{
  "num_hidden_layers": 9,
  "hidden_size": 256,
  "num_attention_heads": 4,
  "num_key_value_heads": 4,
  "head_dim": 64,
  "intermediate_size": 1024,
  "vocab_size": 4837,
  "hidden_act": "squared_relu",
  "norm": "rmsnorm",
  "norm_place": "pre",
  "norm_eps": 1e-05,
  "positions": "rope",
  "rope_theta": 10000.0,
  "rope_fraction": 0.25,
  "qk_norm": false,
  "attn_scale": 0.125,
  "bias": "none",
  "tie_word_embeddings": true,
  "parallel_block": false,
  "init": "uniform",
  "init_std_qkv": 0.047,
  "init_std_o": 0.0111,
  "init_std_up": 0.047,
  "init_std_down": 0.00554,
  "optimizer": "adamw",
  "learning_rate": 0.00112,
  "lr_mult_o": 1.12,
  "beta1": 0.9,
  "beta2": 0.95,
  "lr_head": 0.00455,
  "max_grad_norm": 1.0,
  "warmup_steps": 222,
  "schedule": "wsd",
  "decay_fraction": 0.835,
  "decay_shape": "sqrt",
  "final_lr_fraction": 0.05,
  "batch_tokens": 32768,
  "max_seq_len": 1024,
  "doc_mask": true,
  "train_tokens": 300900000,
  "max_steps": 9183,
  "dataset": "wikipedia_en"
}
Each number is 200 + 40 x the weight over the matrix's rms, rounded and kept within 0 to 999. Layers, rows and columns count from 0.

# down: layer 5 MLP down (transposed), 1024x256, rms 0.051, rows 119-129, columns 192-255
# up: layer 5 MLP up, 1024x256, rms 0.0659, rows 120-129, columns 192-255
down119,193,308,195,193,175,159,180,207,135,174,231,173,167,103,226,166,163,193,115,230,224,172,137,170,205,157,206,243,161,229,261,223,173,202,151,209,229,126,72,246,203,111,175,135,139,189,215,158,147,156,175,152,272,260,246,226,196,226,159,184,103,236,145,170
up120,220,154,145,241,149,211,122,213,185,213,211,168,240,225,130,184,172,133,135,204,226,235,148,222,246,96,156,234,234,201,208,169,194,237,243,216,169,241,241,219,177,188,172,208,238,168,157,148,127,217,206,128,182,166,273,253,167,290,241,212,234,233,169,180
down120,239,215,209,135,240,164,271,165,204,208,77,232,212,202,207,257,230,227,165,198,238,140,205,204,267,189,173,177,187,238,200,150,229,217,207,158,199,200,251,238,190,199,202,252,160,118,206,213,246,175,121,211,254,185,233,239,188,223,134,199,200,208,169,214
up121,204,250,204,226,237,177,160,184,179,263,218,204,222,144,220,168,197,150,139,178,196,177,178,167,189,227,189,239,216,153,157,163,169,203,209,248,180,237,257,221,233,250,240,220,133,296,129,111,247,250,188,146,212,142,327,187,276,171,123,187,168,185,190,178
down121,153,209,207,214,166,157,199,206,251,191,274,216,181,228,163,181,199,176,249,293,198,184,244,191,239,228,195,256,165,188,273,270,142,163,184,173,164,264,159,155,126,118,222,157,274,260,197,280,234,153,172,166,205,164,186,238,215,251,248,193,250,198,267,180
up122,226,228,169,229,160,205,237,232,203,239,216,230,238,149,243,217,184,208,199,230,247,214,198,248,197,206,189,257,176,177,161,186,157,185,158,208,172,198,224,216,262,177,258,263,152,192,157,215,246,153,250,224,242,182,195,243,227,247,184,198,173,197,127,173
down122,211,170,242,241,252,228,166,164,259,258,168,249,231,203,203,114,172,227,276,205,158,141,139,189,225,152,152,164,234,223,236,235,247,221,126,136,215,232,192,230,228,187,146,190,219,185,167,164,158,287,163,200,200,172,240,176,257,204,172,294,99,240,370,234
up123,179,163,133,222,185,182,153,214,213,221,263,169,263,174,147,156,233,134,147,203,185,238,162,145,255,175,175,200,164,194,195,226,255,128,224,183,135,270,236,182,150,213,163,236,252,162,161,157,227,195,177,195,243,239,167,143,233,207,228,192,237,166,210,157
down123,204,123,306,178,186,168,220,195,187,210,235,188,177,262,213,213,264,165,219,151,164,214,171,181,210,181,235,297,151,178,225,199,212,212,275,173,254,143,257,185,333,122,327,152,238,155,113,199,140,172,225,194,188,180,207,177,268,237,162,213,263,227,216,223
up124,226,180,147,234,159,223,212,248,277,208,218,220,234,164,168,152,235,230,186,201,123,183,262,213,225,170,162,199,265,208,184,133,170,241,254,140,185,276,179,204,188,218,252,232,212,155,147,236,268,230,182,145,224,209,211,154,164,194,273,181,193,217,166,125
down124,188,209,218,205,236,230,106,133,202,242,188,165,197,131,214,229,182,176,278,270,213,154,207,191,227,154,192,144,133,204,268,201,235,255,161,160,155,194,176,184,222,229,202,224,176,178,267,138,211,185,199,237,159,236,220,256,148,186,171,223,263,295,256,130
up125,254,177,194,226,189,211,131,264,283,139,220,216,160,193,176,227,219,194,173,112,236,256,144,209,223,252,242,251,167,175,200,221,245,197,234,135,180,204,151,156,215,208,172,228,167,199,143,183,210,262,262,126,292,182,210,89,211,261,240,142,317,280,106,193
down125,298,202,214,204,160,223,201,180,248,200,220,212,161,161,227,157,270,196,170,254,247,213,264,230,181,180,194,188,235,200,196,188,186,189,135,103,69,223,200,247,196,163,272,178,185,217,280,224,226,271,193,233,255,190,233,176,167,132,235,215,157,120,129,195
up126,188,151,160,230,187,215,178,202,244,174,166,247,240,162,138,187,221,188,173,175,277,200,188,258,214,233,197,183,193,237,177,242,219,244,182,170,207,172,189,134,145,213,207,218,126,204,196,242,160,186,287,177,208,252,127,201,186,288,202,204,213,287,207,193
down126,185,212,238,207,244,191,154,112,186,196,224,208,205,199,256,282,165,172,157,184,206,151,283,221,207,181,135,196,254,227,184,284,165,211,302,190,197,265,281,147,266,195,144,148,246,170,217,196,218,174,189,206,256,258,212,177,80,162,195,222,141,173,122,239
up127,159,249,238,140,241,186,151,205,194,194,187,213,215,112,205,178,195,156,183,195,213,146,186,153,207,124,253,216,193,289,120,148,214,194,228,139,139,145,164,226,165,219,310,234,171,199,148,146,222,212,187,194,267,193,142,239,294,205,130,185,224,238,268,187
down127,190,184,155,234,157,197,253,263,209,172,242,200,137,206,154,222,183,222,148,179,182,128,294,196,247,199,215,195,160,167,227,226,222,65,252,163,143,264,229,249,184,195,174,177,196,243,164,169,273,166,168,211,191,72,170,216,160,218,184,215,159,201,114,211
up128,201,210,206,189,186,184,202,215,196,221,140,260,182,212,225,230,201,178,162,133,233,255,216,216,208,226,167,289,157,158,256,121,223,258,208,167,182,182,200,160,184,256,169,163,133,214,132,168,248,214,251,161,192,77,213,219,246,203,168,147,229,244,171,229
down128,258,218,128,204,157,200,242,255,159,196,215,224,269,242,234,169,211,245,201,191,102,245,221,221,163,144,173,253,228,210,156,215,205,149,191,178,215,149,190,189,264,209,272,229,224,183,187,133,207,234,222,215,220,244,296,177,144,138,219,168,169,178,219,205
up129,179,220,186,190,209,225,216,205,204,156,190,273,274,181,195,173,198,254,238,204,152,164,227,233,177,205,231,222,197,213,256,232,199,162,234,117,178,115,250,237,139,281,173,202,194,235,218,78,252,103,186,172,256,187,287,229,167,163,155,162,254,233,236,110
down129,255,253,148,206,204,160,201,208,259,227,198,158,153,144,211,175,231,152,226,225,172,260,227,224,181,214,202,241,212,182,195,199,193,229,175,270,202,242,130,142,189,137,182,222,212,198,220,241,211,166,148,184,229,203,188,213,196,227,240,217,239,243,223,228